From a checkpoint of a small transformer trained on Wikipedia.
Training: a variant of SOAP for these matrices, 532M tokens, 4058 steps.
Each number is 200 + 40 x the weight over the matrix's rms, rounded and kept within 0 to 999. Layers, rows and columns count from 0.

# down: layer 10 MLP down (transposed), 1792x448, rms 0.098, rows 423-475, columns 128-191
# up: layer 10 MLP up, 1792x448, rms 0.0878, rows 424-475, columns 128-191
down423,200,192,240,244,173,216,192,181,183,149,253,207,214,203,155,205,253,225,194,232,116,232,219,201,200,260,239,225,256,163,209,129,281,259,220,245,169,140,132,222,217,182,297,254,271,267,212,204,276,245,250,174,102,160,252,231,191,171,245,211,173,240,112,267
up424,240,212,258,248,185,169,166,157,221,181,169,192,160,244,215,180,226,224,284,178,205,138,262,234,218,167,190,230,226,289,223,242,189,185,243,144,207,214,180,168,205,231,181,236,158,112,213,243,235,216,199,273,237,200,236,134,194,227,200,307,202,194,183,181
down424,204,220,169,195,191,235,217,243,204,182,148,217,239,173,261,205,171,192,179,198,239,179,157,219,250,280,260,223,216,163,196,190,203,224,208,171,232,158,240,188,231,218,196,209,253,207,166,178,136,191,189,205,162,142,168,148,229,198,194,204,206,240,157,163
up425,188,184,209,144,150,282,210,145,183,205,203,198,216,170,186,246,192,124,197,196,96,199,238,224,268,224,170,199,226,138,208,255,213,167,187,190,166,217,198,170,168,203,166,173,237,182,235,189,187,183,196,203,157,186,192,220,243,213,147,197,193,154,172,205
down425,231,174,198,155,237,177,165,201,246,280,208,174,129,117,287,269,218,209,167,222,205,171,214,181,146,247,281,211,165,172,161,208,222,246,266,244,168,172,172,171,168,177,262,176,226,280,218,226,271,118,165,176,213,221,239,240,146,267,232,199,211,237,285,237
up426,244,189,247,199,150,240,105,211,140,208,156,155,177,248,254,131,182,183,219,248,213,133,186,196,143,159,164,177,217,240,250,245,193,169,220,202,133,221,91,210,157,180,165,205,173,250,227,162,199,145,197,164,179,217,223,222,188,91,122,141,192,228,191,237
down426,205,188,282,198,181,242,223,145,223,149,213,234,212,220,217,198,207,153,174,189,220,104,166,146,242,174,179,230,175,146,187,205,181,204,146,210,194,195,161,263,206,132,243,233,155,156,117,199,184,212,195,208,185,175,225,139,170,243,190,168,194,223,183,163
up427,146,236,185,230,166,188,237,156,154,233,184,195,274,141,169,211,258,203,209,242,222,135,225,227,192,167,229,166,186,217,215,192,176,163,193,143,185,170,176,175,232,167,237,150,170,159,130,121,187,220,227,186,169,199,180,206,280,173,192,187,137,259,256,149
down427,179,164,232,143,256,236,237,207,183,128,195,265,248,188,284,212,201,249,225,211,203,179,193,178,130,168,147,176,183,161,206,217,241,284,281,220,210,248,163,181,234,279,178,205,279,157,261,124,173,70,172,171,196,187,171,182,178,176,77,252,212,144,141,211
up428,199,185,158,193,184,189,241,200,134,139,155,264,179,113,210,217,295,220,181,234,190,241,194,165,281,176,203,252,216,123,242,243,138,243,171,190,194,145,176,219,68,277,167,65,159,223,178,194,114,186,199,150,145,155,189,184,235,134,124,249,177,173,203,195
down428,206,210,294,257,153,308,293,198,248,325,218,145,266,181,236,231,269,238,152,137,274,175,144,191,197,255,196,183,235,207,217,182,171,251,155,186,180,224,272,211,280,152,291,230,193,188,191,208,177,196,275,215,258,153,176,120,149,200,175,193,243,216,208,212
up429,244,231,166,206,201,227,231,209,136,342,174,223,233,232,184,236,206,139,265,260,225,204,248,261,236,189,287,240,193,142,208,223,224,172,205,239,211,212,263,189,236,266,226,229,173,229,179,226,245,210,256,251,204,309,206,151,296,205,223,125,186,271,221,162
down429,249,186,214,204,161,208,157,186,170,218,264,213,264,128,203,219,254,231,222,210,174,177,240,210,209,213,191,208,218,86,218,233,221,151,188,219,184,196,190,193,274,173,198,187,180,182,195,167,208,168,149,221,223,130,216,191,191,177,211,263,163,151,229,239
up430,193,198,185,256,136,187,231,159,208,178,97,189,194,193,204,286,275,171,121,261,173,260,157,238,228,171,231,171,169,203,156,157,229,175,219,231,199,193,275,222,165,241,229,157,69,86,190,164,161,137,188,164,268,205,252,248,164,197,212,143,200,175,166,238
down430,246,188,222,245,185,208,187,233,273,247,216,237,253,157,185,115,180,226,240,169,278,179,195,276,219,279,208,283,196,140,238,236,220,228,290,201,236,254,206,236,181,198,175,218,195,275,290,205,167,222,124,282,216,221,158,165,188,242,199,182,242,151,212,232
up431,161,188,185,183,237,262,209,152,172,186,152,297,172,190,190,198,218,111,189,214,157,128,216,242,210,210,167,161,148,190,254,231,210,226,289,221,115,189,218,124,213,213,231,209,297,175,97,239,171,233,128,146,250,242,167,159,209,276,217,257,186,109,98,268
down431,177,146,181,201,179,189,181,207,211,235,243,192,185,191,205,192,177,242,248,224,236,273,256,128,216,188,194,204,187,185,167,190,200,149,213,113,173,261,207,193,257,165,245,128,180,193,232,169,176,182,191,210,222,141,289,213,228,212,193,171,178,226,266,192
up432,178,241,323,208,226,272,165,193,185,261,132,189,260,225,149,279,226,144,191,196,171,154,227,278,148,193,218,197,174,233,267,195,158,197,196,149,225,171,173,250,212,205,211,233,201,277,143,193,216,208,226,167,212,302,174,197,137,192,151,111,221,197,197,118
down432,131,229,186,268,178,263,214,206,174,211,284,182,200,222,260,229,211,228,208,241,193,188,224,209,199,240,218,231,145,179,121,186,276,182,211,206,174,166,189,192,171,152,219,219,234,153,175,205,250,177,217,196,181,221,252,198,212,238,261,227,187,210,235,169
up433,86,123,225,100,244,199,189,123,270,216,168,249,215,128,158,224,186,162,178,250,159,199,199,168,218,217,206,207,174,192,223,157,215,152,214,144,197,139,161,203,152,84,236,216,174,177,222,188,211,196,199,206,178,278,271,182,224,206,205,225,221,253,183,140
down433,177,182,188,253,249,207,199,161,241,201,235,156,220,203,159,213,154,224,267,209,215,173,170,157,215,221,221,176,249,167,225,184,173,212,253,205,189,190,194,205,220,213,290,252,167,259,190,210,258,230,223,228,234,187,257,192,191,238,206,236,238,193,191,152
up434,139,151,147,225,213,186,162,205,196,210,246,223,136,169,161,114,230,195,152,265,167,175,254,141,221,176,187,237,213,217,172,123,194,240,163,216,211,219,237,168,204,232,168,286,209,245,165,232,107,234,146,195,207,211,172,243,244,198,199,175,138,180,212,232
down434,201,176,236,226,144,219,267,195,214,185,209,206,236,227,215,120,213,260,230,260,160,188,146,176,200,193,149,126,212,184,251,205,188,175,216,206,197,183,216,281,216,184,222,274,226,213,181,215,161,210,148,262,200,300,196,255,271,268,170,184,169,191,251,188
up435,240,195,246,267,217,229,218,158,254,205,255,199,192,188,232,185,214,178,206,259,263,217,234,198,235,120,193,200,187,165,162,130,186,249,223,160,193,197,255,200,124,257,204,200,205,145,225,175,194,201,209,221,161,238,161,253,136,248,170,183,195,229,219,197
down435,203,126,194,161,151,219,173,213,149,203,182,263,219,206,169,238,214,222,196,184,213,210,147,207,230,256,178,169,135,334,198,237,238,217,140,176,180,110,168,183,176,115,185,245,273,182,234,108,187,242,248,191,168,173,185,226,282,223,229,202,212,161,260,179
up436,160,118,201,170,202,157,225,169,123,222,171,285,73,160,272,190,213,136,253,191,171,220,188,209,214,190,249,181,196,153,185,149,183,209,216,171,199,209,189,247,239,152,178,195,166,223,197,181,187,118,214,242,210,196,186,80,240,168,203,225,207,210,202,238
down436,196,256,238,180,133,215,263,122,172,192,267,227,199,147,174,207,213,212,247,138,210,228,183,138,226,293,262,203,191,125,124,233,175,235,153,185,157,203,208,191,224,227,209,253,206,147,148,255,268,204,113,233,180,237,270,168,198,191,236,211,176,197,297,278
up437,134,237,218,161,139,155,263,207,184,165,207,189,228,189,148,219,208,189,165,188,170,179,166,184,229,230,190,227,191,175,187,161,176,199,154,179,156,256,143,167,234,232,135,139,177,231,231,137,204,173,123,193,166,243,237,129,178,223,145,170,231,219,205,120
down437,199,177,222,128,170,289,178,186,184,208,195,193,139,166,187,210,222,183,220,145,186,172,173,153,175,197,222,197,218,132,191,172,181,194,150,191,182,198,190,196,207,165,238,170,179,151,192,159,202,164,226,215,181,192,238,191,299,237,220,195,172,226,196,147
up438,129,249,128,231,221,225,177,187,158,203,245,174,234,172,239,280,222,126,167,155,186,187,178,217,266,120,216,144,224,225,270,181,187,128,305,170,152,229,115,262,201,156,212,189,223,241,202,138,228,224,259,230,184,200,215,223,194,209,192,148,212,217,187,227
down438,272,210,215,269,237,306,212,213,254,228,229,231,177,194,241,148,229,207,213,172,223,151,219,203,278,325,272,197,159,204,200,213,239,266,135,264,155,170,179,256,212,215,268,240,274,189,196,150,298,142,143,185,247,245,159,225,237,228,236,252,142,141,240,99
up439,201,192,167,252,170,215,232,280,211,143,224,201,203,186,188,188,229,235,175,191,195,198,137,122,159,185,240,224,222,186,226,173,209,219,196,192,232,147,210,165,237,166,198,111,239,188,227,169,199,205,289,198,210,259,198,184,206,168,171,243,198,159,174,135
down439,233,131,239,186,220,274,268,150,219,224,181,143,279,206,157,162,202,164,291,186,206,203,280,217,211,200,224,183,228,206,257,199,186,166,131,165,184,147,148,226,253,192,188,198,182,221,219,249,205,242,212,182,210,145,210,248,206,156,225,160,222,209,171,213
up440,169,219,143,191,203,131,190,169,211,181,163,223,142,249,148,193,261,143,215,227,152,267,244,210,204,100,301,266,210,208,247,237,186,162,191,221,171,273,151,265,183,224,171,207,259,289,199,155,143,193,180,188,191,207,182,209,218,173,209,172,199,184,208,161
down440,232,173,250,196,209,212,280,221,220,195,118,234,174,174,291,253,266,157,178,250,229,225,193,172,180,266,195,185,216,216,222,148,175,245,215,241,255,120,193,177,247,248,176,188,199,174,159,199,196,120,118,216,112,190,243,207,155,205,179,191,267,165,190,187
up441,211,188,181,201,121,140,165,211,245,185,208,179,132,166,183,176,194,194,219,227,148,95,226,211,220,195,200,176,218,151,143,195,156,209,180,217,211,116,299,247,225,202,207,271,119,149,182,153,174,247,242,262,223,136,242,127,157,118,206,210,229,179,190,217
down441,213,216,224,276,228,214,222,184,226,177,212,197,179,285,175,140,203,170,146,260,185,230,159,246,286,192,228,200,178,221,175,232,197,208,153,206,239,148,128,279,239,189,206,285,262,179,203,199,250,169,157,202,222,244,215,186,211,168,191,179,138,202,218,229
up442,160,207,244,185,203,145,141,269,108,141,154,197,200,300,176,165,270,125,148,195,209,168,203,198,229,174,212,175,128,175,191,132,176,207,249,187,239,175,212,265,146,168,239,218,163,132,239,203,201,289,235,190,182,198,137,86,169,221,230,114,209,116,150,247
down442,202,241,147,204,167,224,237,217,143,261,238,194,188,257,186,219,233,194,288,137,144,197,190,249,200,208,169,235,183,144,245,224,190,198,171,272,213,187,243,197,179,181,192,195,176,183,202,126,182,179,177,177,213,152,244,222,175,203,225,188,210,181,268,253
up443,200,222,207,200,169,173,209,210,195,208,160,207,178,241,137,194,139,208,255,170,228,284,226,233,173,195,145,186,165,149,220,236,170,169,226,262,157,200,161,178,237,253,194,253,260,169,187,227,140,234,187,105,200,210,171,216,253,176,215,191,223,234,171,245
down443,269,262,213,225,156,258,248,189,180,254,167,199,260,170,218,139,185,217,176,135,174,118,184,213,246,183,225,129,211,177,194,246,192,161,221,179,210,154,203,225,218,112,234,205,195,243,102,224,230,210,197,281,214,128,178,162,155,178,232,227,220,213,227,170
up444,236,184,277,250,194,242,229,249,191,159,244,222,245,242,206,138,169,251,220,222,219,226,252,216,113,219,248,161,228,136,172,200,254,183,329,193,240,172,128,186,164,185,265,231,240,236,258,145,267,208,205,252,245,198,293,113,215,192,180,125,152,257,203,176
down444,208,182,167,196,183,212,215,182,185,177,189,238,218,202,185,167,167,182,202,251,158,146,182,224,196,181,254,186,240,171,222,193,236,215,160,257,198,261,132,232,276,201,189,210,210,168,159,221,257,190,176,243,244,204,185,191,205,226,155,208,159,160,160,218
up445,211,202,217,186,116,167,151,183,212,218,224,154,162,208,198,194,160,265,218,200,232,234,248,206,231,178,298,215,267,267,188,211,170,253,206,98,175,200,129,285,193,200,184,149,240,216,164,213,209,271,263,112,184,237,124,170,329,211,235,190,217,196,150,268
down445,179,266,204,183,227,151,179,203,152,227,263,231,144,192,153,211,258,268,206,220,205,247,208,244,274,241,211,180,285,140,203,104,257,241,163,199,224,201,247,244,93,166,193,195,246,215,127,274,202,247,205,223,123,159,216,177,238,219,218,146,255,148,179,209
up446,228,254,197,276,200,237,214,152,198,226,194,224,274,170,171,159,198,187,159,262,151,179,195,183,135,164,242,172,231,194,104,258,171,234,220,157,229,272,203,251,163,206,189,196,261,197,237,172,232,175,240,185,167,242,178,219,163,204,225,141,107,236,279,192
down446,195,194,196,197,335,164,230,171,234,165,239,169,140,178,260,252,145,214,196,232,242,197,155,200,135,135,162,300,176,226,179,158,206,179,178,239,233,232,210,200,245,297,235,214,220,171,221,164,205,237,183,201,174,203,213,219,162,208,300,212,218,147,149,185
up447,167,129,153,235,249,165,207,285,200,240,167,179,183,193,217,179,229,183,197,224,233,236,251,198,209,155,235,234,258,192,200,235,207,183,214,173,234,195,171,228,202,230,250,166,129,159,274,256,250,284,236,178,294,191,189,190,193,201,236,203,193,229,187,120
down447,228,290,208,227,225,233,259,221,114,185,268,216,202,219,189,211,165,171,193,214,187,249,275,268,206,268,212,215,215,218,195,254,187,203,212,84,296,180,291,226,241,203,154,233,213,173,223,238,202,150,239,192,161,155,274,190,201,281,244,226,235,208,159,186
up448,211,222,192,311,178,180,223,141,159,172,144,257,175,197,235,230,203,233,167,227,261,182,128,231,222,154,163,226,154,105,118,215,197,111,153,204,210,163,228,206,155,234,232,160,241,248,161,209,230,155,165,232,215,248,148,179,119,254,205,199,192,263,243,198
down448,277,223,204,89,238,284,194,222,232,152,175,217,227,186,218,195,187,172,124,222,166,293,248,279,222,193,201,231,159,253,111,270,248,214,192,73,198,190,210,121,239,180,185,191,151,240,277,235,156,222,163,201,189,171,175,247,174,164,157,206,218,198,208,179
up449,257,115,285,211,115,238,279,174,249,203,206,260,253,192,257,226,287,196,274,150,151,197,187,283,207,209,158,214,191,140,217,198,249,225,172,203,196,259,209,214,143,205,208,174,179,147,143,200,252,216,192,205,190,132,191,167,220,215,106,219,180,170,192,194
down449,224,205,207,262,223,174,216,242,203,179,237,236,272,224,131,194,161,164,149,181,180,197,213,124,186,233,156,211,194,244,209,244,183,191,168,193,197,208,159,203,170,196,209,138,241,210,146,225,209,194,173,176,208,232,221,154,172,217,209,163,226,150,94,149
up450,187,245,227,183,177,220,223,167,221,236,164,245,165,190,155,222,230,191,207,145,281,236,218,224,220,265,197,228,271,179,316,229,226,280,251,195,259,227,186,266,304,197,270,173,241,186,240,187,226,299,239,263,185,237,261,150,194,257,187,240,230,156,196,171
down450,282,199,282,193,232,252,289,192,246,249,210,146,253,258,236,195,240,246,187,180,243,175,208,215,212,184,173,162,204,234,183,221,240,231,204,198,275,163,225,187,239,154,194,211,167,212,184,200,147,218,181,198,210,173,240,246,218,215,221,209,194,181,232,220
up451,249,230,187,189,210,133,212,180,206,263,210,185,179,235,188,253,228,208,206,172,223,146,229,237,252,251,183,220,144,184,229,180,247,191,230,244,244,212,243,225,164,195,185,221,241,160,143,183,199,189,263,174,182,143,212,214,204,142,140,253,225,164,224,168
down451,218,208,195,143,199,150,232,221,241,223,180,258,229,228,149,253,178,189,148,164,180,171,217,195,236,252,252,193,221,190,179,210,160,239,175,192,219,252,145,207,221,218,253,242,227,214,227,185,240,209,205,188,160,198,166,186,139,219,237,214,226,268,273,171
up452,170,208,158,195,91,229,211,144,173,168,269,254,146,193,237,137,176,212,222,190,141,155,181,197,228,182,178,142,199,158,126,116,200,154,215,248,192,254,241,183,174,185,187,173,139,274,218,201,162,131,171,238,111,146,219,262,175,212,207,168,226,254,140,276
down452,243,187,150,210,174,171,184,172,220,223,236,212,232,165,161,172,277,221,243,133,220,228,160,279,206,250,197,224,256,147,195,205,219,196,252,224,227,216,256,150,211,229,183,204,197,165,213,122,209,205,232,232,137,254,169,225,166,200,262,249,195,216,336,225
up453,172,223,251,178,194,234,264,188,186,209,254,211,249,211,207,240,239,188,161,268,210,274,235,214,205,198,202,158,168,157,185,204,250,224,237,186,163,174,215,183,231,277,153,130,203,163,233,236,194,112,162,231,242,185,279,241,159,245,195,257,225,126,133,207
down453,235,175,213,204,240,271,247,246,205,214,226,233,194,315,213,175,201,228,220,261,206,244,274,275,145,147,234,205,162,229,222,229,240,198,223,160,242,224,272,203,214,176,242,283,192,190,101,292,218,196,236,186,223,172,224,202,200,217,196,148,147,264,235,221
up454,199,158,167,210,193,164,170,204,169,184,201,267,211,194,113,210,259,174,212,189,198,192,286,203,230,218,228,239,227,317,166,198,182,126,160,191,253,191,219,159,278,232,211,201,136,230,240,162,152,187,260,162,133,241,238,186,242,236,146,186,244,164,208,155
down454,206,253,152,222,288,236,235,202,240,140,264,189,198,168,214,229,207,181,187,283,154,208,187,220,182,232,201,192,196,200,140,174,188,188,202,230,170,229,154,197,167,228,189,210,232,315,201,248,131,250,242,227,236,136,236,223,179,219,133,137,238,177,134,270
up455,216,169,164,207,208,155,145,164,106,242,175,142,194,221,219,187,198,238,251,183,196,162,183,135,274,214,174,219,257,185,217,155,203,142,208,174,153,199,185,209,163,216,153,231,156,172,217,196,185,157,172,199,200,131,132,235,165,166,249,100,231,154,185,190
down455,219,234,264,208,193,238,222,149,226,262,231,214,226,277,236,204,211,203,208,232,267,183,164,128,151,211,208,191,199,223,253,224,171,207,208,182,172,160,242,177,244,195,240,174,144,183,219,206,198,208,254,204,207,233,108,185,113,202,142,274,162,201,186,186
up456,226,207,279,233,222,233,208,200,266,244,128,279,213,144,230,254,161,209,229,194,142,188,191,161,247,219,219,184,230,208,186,244,167,197,230,287,197,169,242,206,236,193,251,219,266,226,225,205,253,208,266,216,268,275,212,224,104,184,142,178,200,180,237,239
down456,291,247,216,218,190,172,122,249,168,182,247,234,194,231,123,274,217,165,203,211,233,285,192,220,210,263,275,187,254,242,226,120,223,182,201,106,235,223,279,156,264,229,265,231,156,175,228,181,287,182,200,145,193,179,233,262,142,173,196,249,196,147,247,184
up457,237,224,188,246,209,221,227,208,223,185,150,232,127,200,216,175,239,260,184,183,257,258,148,242,196,213,175,215,195,212,297,176,211,186,277,129,235,184,216,213,235,207,201,152,201,197,208,210,138,178,132,209,209,174,221,208,206,214,216,265,194,214,157,166
down457,269,192,218,197,333,192,170,158,234,211,222,172,248,231,202,227,181,240,278,197,173,242,243,182,250,202,166,232,236,240,172,191,211,223,246,244,171,213,169,189,155,241,251,242,171,211,222,226,178,227,121,211,271,183,235,217,247,216,201,244,184,235,187,247
up458,222,165,166,267,167,153,184,215,120,181,176,249,170,190,177,99,154,182,141,239,139,183,194,210,163,225,228,152,184,162,274,156,173,286,201,170,179,136,254,127,253,190,247,148,198,202,204,211,248,167,243,228,214,256,248,259,251,211,247,212,176,221,216,176
down458,203,238,165,204,180,247,169,271,183,152,189,177,178,186,175,228,168,177,170,285,223,226,252,250,233,163,145,174,173,172,183,175,247,219,236,176,223,207,294,226,185,174,227,202,202,191,212,260,215,222,196,196,234,168,214,181,139,268,252,227,212,255,273,253
up459,200,190,186,212,143,213,179,290,138,194,227,219,164,244,233,221,202,138,258,194,259,208,171,208,240,239,181,181,220,256,171,191,231,253,205,209,255,161,158,234,216,268,196,207,264,151,231,172,206,190,231,234,256,199,168,222,188,180,220,174,168,179,269,262
down459,173,209,198,206,160,207,268,217,205,223,218,166,89,185,232,217,240,179,179,186,126,160,181,185,235,214,201,180,183,185,170,251,169,199,224,147,143,191,213,274,210,181,207,185,171,220,228,212,218,168,205,207,226,221,233,218,172,207,142,218,227,239,154,213
up460,215,134,281,221,222,193,156,236,265,219,149,185,225,173,173,226,258,154,190,256,224,161,231,280,243,191,215,209,204,242,229,262,180,232,231,148,194,282,162,239,164,332,210,233,247,226,250,211,315,179,232,252,250,184,243,184,228,192,138,206,163,187,289,177
down460,155,292,254,235,185,230,185,236,120,117,267,240,189,193,205,229,198,217,214,114,186,195,225,137,209,222,266,255,190,194,179,158,233,194,85,251,206,304,258,150,181,181,247,250,251,212,194,192,200,249,222,233,128,282,277,222,162,211,255,225,217,210,173,229
up461,187,202,180,130,246,131,207,170,220,252,198,192,267,155,230,224,208,193,222,229,201,232,241,180,138,204,136,198,168,174,223,142,185,207,204,220,176,145,270,216,172,174,188,247,210,170,248,165,192,249,223,127,142,226,273,171,167,199,105,198,161,227,186,265
down461,189,195,283,223,254,212,186,196,245,268,234,191,227,193,198,206,153,204,148,267,209,224,180,201,310,168,290,177,168,205,234,236,202,225,174,202,163,237,258,161,311,182,164,183,150,241,223,175,252,190,118,224,242,217,245,274,196,237,179,195,156,209,211,207
up462,234,174,149,257,204,178,192,162,224,188,239,173,106,152,250,174,152,223,141,267,240,214,204,234,243,151,172,237,115,148,215,147,172,165,211,199,194,179,166,165,204,194,183,206,261,193,209,140,171,190,219,253,136,191,217,157,239,241,199,175,183,201,296,191
down462,254,159,234,196,170,188,182,256,255,183,174,160,233,202,216,162,214,208,155,222,241,211,244,226,364,158,295,194,131,99,200,168,229,257,157,196,222,211,269,231,202,163,223,215,253,170,266,240,212,135,208,261,197,126,203,223,185,249,190,206,264,239,230,235
up463,250,158,147,146,233,261,234,203,236,187,178,220,207,231,191,122,232,155,183,189,250,156,150,230,169,237,132,157,209,236,104,206,143,197,205,215,145,179,204,238,212,244,261,162,176,224,177,211,254,234,258,187,197,194,203,208,141,135,181,186,157,113,194,245
down463,211,186,144,144,269,214,222,166,188,165,151,177,193,189,170,206,192,165,244,225,245,184,195,127,230,267,256,159,149,142,178,251,232,192,184,211,220,218,252,251,228,157,234,164,172,182,165,246,257,205,193,216,142,153,193,187,158,193,143,184,218,240,214,212
up464,203,201,172,156,191,208,165,160,242,194,242,231,123,172,266,162,186,158,170,219,222,194,356,188,212,267,234,215,201,233,212,163,190,161,196,166,156,234,203,233,162,214,218,220,116,93,175,251,150,300,193,235,236,209,163,127,248,201,210,155,156,127,249,198
down464,213,224,237,163,134,228,236,212,205,186,171,199,215,205,114,169,226,224,149,210,212,209,157,218,198,228,191,245,164,151,182,224,270,207,244,232,248,155,193,159,283,202,225,206,167,126,240,213,94,189,143,125,155,140,202,288,194,205,269,201,170,217,118,166
up465,107,140,199,203,223,184,156,152,222,184,279,161,204,224,222,215,236,198,171,166,198,241,188,218,212,253,151,203,185,174,231,177,213,200,325,198,182,280,240,301,229,96,205,166,241,258,240,186,210,269,204,202,197,205,193,211,193,165,216,163,154,204,222,175
down465,246,206,222,135,147,218,180,172,212,199,231,180,210,157,254,210,243,212,183,147,206,261,212,242,224,179,237,213,196,211,204,234,237,182,205,222,241,193,194,136,149,155,201,186,159,164,199,230,135,214,230,176,163,225,154,235,205,182,176,205,151,169,181,142
up466,192,234,258,192,176,219,197,188,219,181,178,215,153,227,188,188,199,275,213,195,220,185,195,205,212,255,179,251,169,274,168,193,229,185,213,207,169,229,185,190,192,251,218,209,236,172,169,198,193,194,177,198,205,233,232,155,175,203,178,193,184,250,208,163
down466,211,237,227,125,238,259,227,240,263,221,230,249,190,231,231,201,205,201,244,211,221,219,251,204,205,250,276,216,193,184,279,206,229,182,219,230,177,215,144,245,209,166,188,202,200,234,235,258,190,197,157,161,250,190,277,217,221,174,267,230,154,195,271,204
up467,169,199,166,236,173,268,226,211,189,180,185,241,179,238,166,143,109,152,223,218,251,219,200,160,157,213,180,212,221,210,135,219,250,204,202,132,280,211,179,207,143,231,216,215,226,207,288,268,170,175,198,173,174,196,213,156,216,173,146,258,236,209,238,138
down467,256,259,194,241,232,264,233,193,225,173,207,148,223,265,205,219,226,202,155,226,250,183,226,163,316,232,240,233,199,228,203,239,228,169,265,205,245,135,226,236,197,197,195,282,271,215,136,262,216,260,220,128,232,197,177,237,226,219,255,237,189,196,205,164
up468,197,210,166,155,132,210,186,209,183,160,213,235,198,224,218,244,229,185,201,179,284,259,150,290,118,236,227,302,221,238,214,168,206,208,198,267,121,249,216,204,207,295,170,157,218,136,237,234,244,181,175,143,186,215,112,205,213,222,192,176,240,189,219,182
down468,165,162,193,246,176,199,274,251,156,149,243,173,180,189,255,185,260,306,250,224,238,280,268,166,214,254,204,230,166,268,191,180,205,209,180,175,226,219,212,200,244,256,198,199,209,218,255,192,168,214,211,210,196,153,143,169,230,259,272,241,105,205,217,258
up469,181,268,268,167,221,188,192,210,144,227,200,241,131,159,214,282,211,250,248,182,198,300,199,213,182,247,151,139,205,153,186,214,256,222,227,229,184,178,163,217,234,167,201,203,239,190,193,155,229,184,241,283,221,241,219,192,197,185,177,137,168,172,234,218
down469,254,271,296,247,230,147,233,235,281,233,251,120,213,188,249,179,157,212,208,207,203,236,238,171,151,228,238,250,191,213,248,202,171,239,256,236,216,245,236,221,195,184,238,196,244,161,177,217,202,185,142,193,214,220,246,195,201,197,220,239,223,188,270,241
up470,168,195,148,215,242,200,206,187,239,134,155,200,206,147,209,176,146,251,114,272,203,149,221,238,169,220,226,194,165,241,217,291,190,161,211,169,149,197,219,176,204,196,145,140,149,219,279,201,216,171,221,163,167,235,191,201,156,198,186,194,212,248,176,232
down470,255,275,245,205,257,157,173,152,184,223,246,191,195,173,233,259,225,219,240,157,201,243,197,183,150,267,195,234,201,194,226,237,242,221,183,186,163,250,226,217,197,202,234,212,223,282,186,195,228,222,225,239,234,226,207,228,181,201,230,206,252,182,213,185
up471,277,207,226,127,149,239,205,209,224,189,170,183,228,127,242,105,173,160,154,162,286,226,241,216,227,240,202,157,265,235,239,241,177,223,133,283,172,207,212,276,221,198,214,181,259,172,219,206,219,163,227,209,168,218,162,260,203,260,152,230,218,183,171,183
down471,200,165,127,239,241,191,182,182,240,183,147,255,185,213,146,249,215,239,216,194,194,205,202,256,135,242,232,105,221,218,140,170,200,226,224,215,249,164,259,261,233,207,247,193,209,179,152,290,178,158,183,148,262,174,196,159,132,181,234,229,167,173,235,216
up472,232,231,185,252,260,161,231,188,218,168,227,132,159,220,262,208,176,177,224,248,162,166,226,174,236,102,191,143,226,223,222,185,204,171,280,197,235,221,195,208,231,196,251,245,140,180,242,172,135,210,180,208,143,133,258,226,182,171,236,162,197,183,205,199
down472,215,227,224,159,224,231,305,144,245,233,211,201,226,248,192,231,188,174,234,272,154,198,198,131,216,291,251,261,183,184,205,242,232,206,206,218,238,159,254,192,218,197,196,223,284,165,192,229,213,222,268,244,205,184,213,165,176,145,223,189,223,349,156,200
up473,274,236,160,215,159,213,203,253,187,241,218,185,144,209,194,159,208,161,198,160,196,181,181,172,241,240,181,161,214,212,197,242,171,195,258,126,169,151,189,224,106,252,216,170,195,240,170,175,199,257,243,283,160,195,173,196,185,250,200,153,170,200,205,228
down473,130,154,181,177,216,256,223,283,158,218,266,161,247,200,167,193,205,192,216,179,239,148,255,191,193,167,153,209,172,205,187,162,281,222,228,200,188,274,250,155,177,162,215,241,194,183,233,233,217,167,194,201,173,195,134,152,201,203,141,220,170,212,166,141
up474,231,225,224,208,223,118,137,208,218,209,210,103,201,195,254,198,228,238,144,262,286,201,205,119,179,142,208,139,211,169,218,194,104,167,212,275,198,231,203,204,171,215,178,307,126,255,136,138,147,140,173,206,112,240,149,164,186,116,142,201,246,174,229,234
down474,227,187,242,243,121,195,244,224,219,313,208,204,158,106,182,277,217,225,187,211,271,231,213,206,197,233,224,157,273,235,151,101,217,175,193,216,237,231,188,251,141,167,152,206,206,218,243,191,145,176,205,257,177,191,145,191,172,176,219,202,150,181,237,177
up475,237,135,234,169,163,216,149,140,231,138,248,209,247,198,221,201,206,167,177,219,197,167,197,167,169,278,216,229,147,213,210,216,154,146,204,218,214,229,153,130,177,194,169,175,235,170,179,191,234,196,275,236,173,178,205,172,147,203,144,140,203,166,226,186
down475,217,236,246,184,230,275,218,194,245,172,108,131,238,227,178,189,189,248,158,139,177,184,204,216,265,217,179,197,216,195,194,247,199,181,236,231,193,243,252,241,191,238,177,235,253,254,218,147,221,225,217,258,194,135,221,221,180,237,210,240,222,210,262,197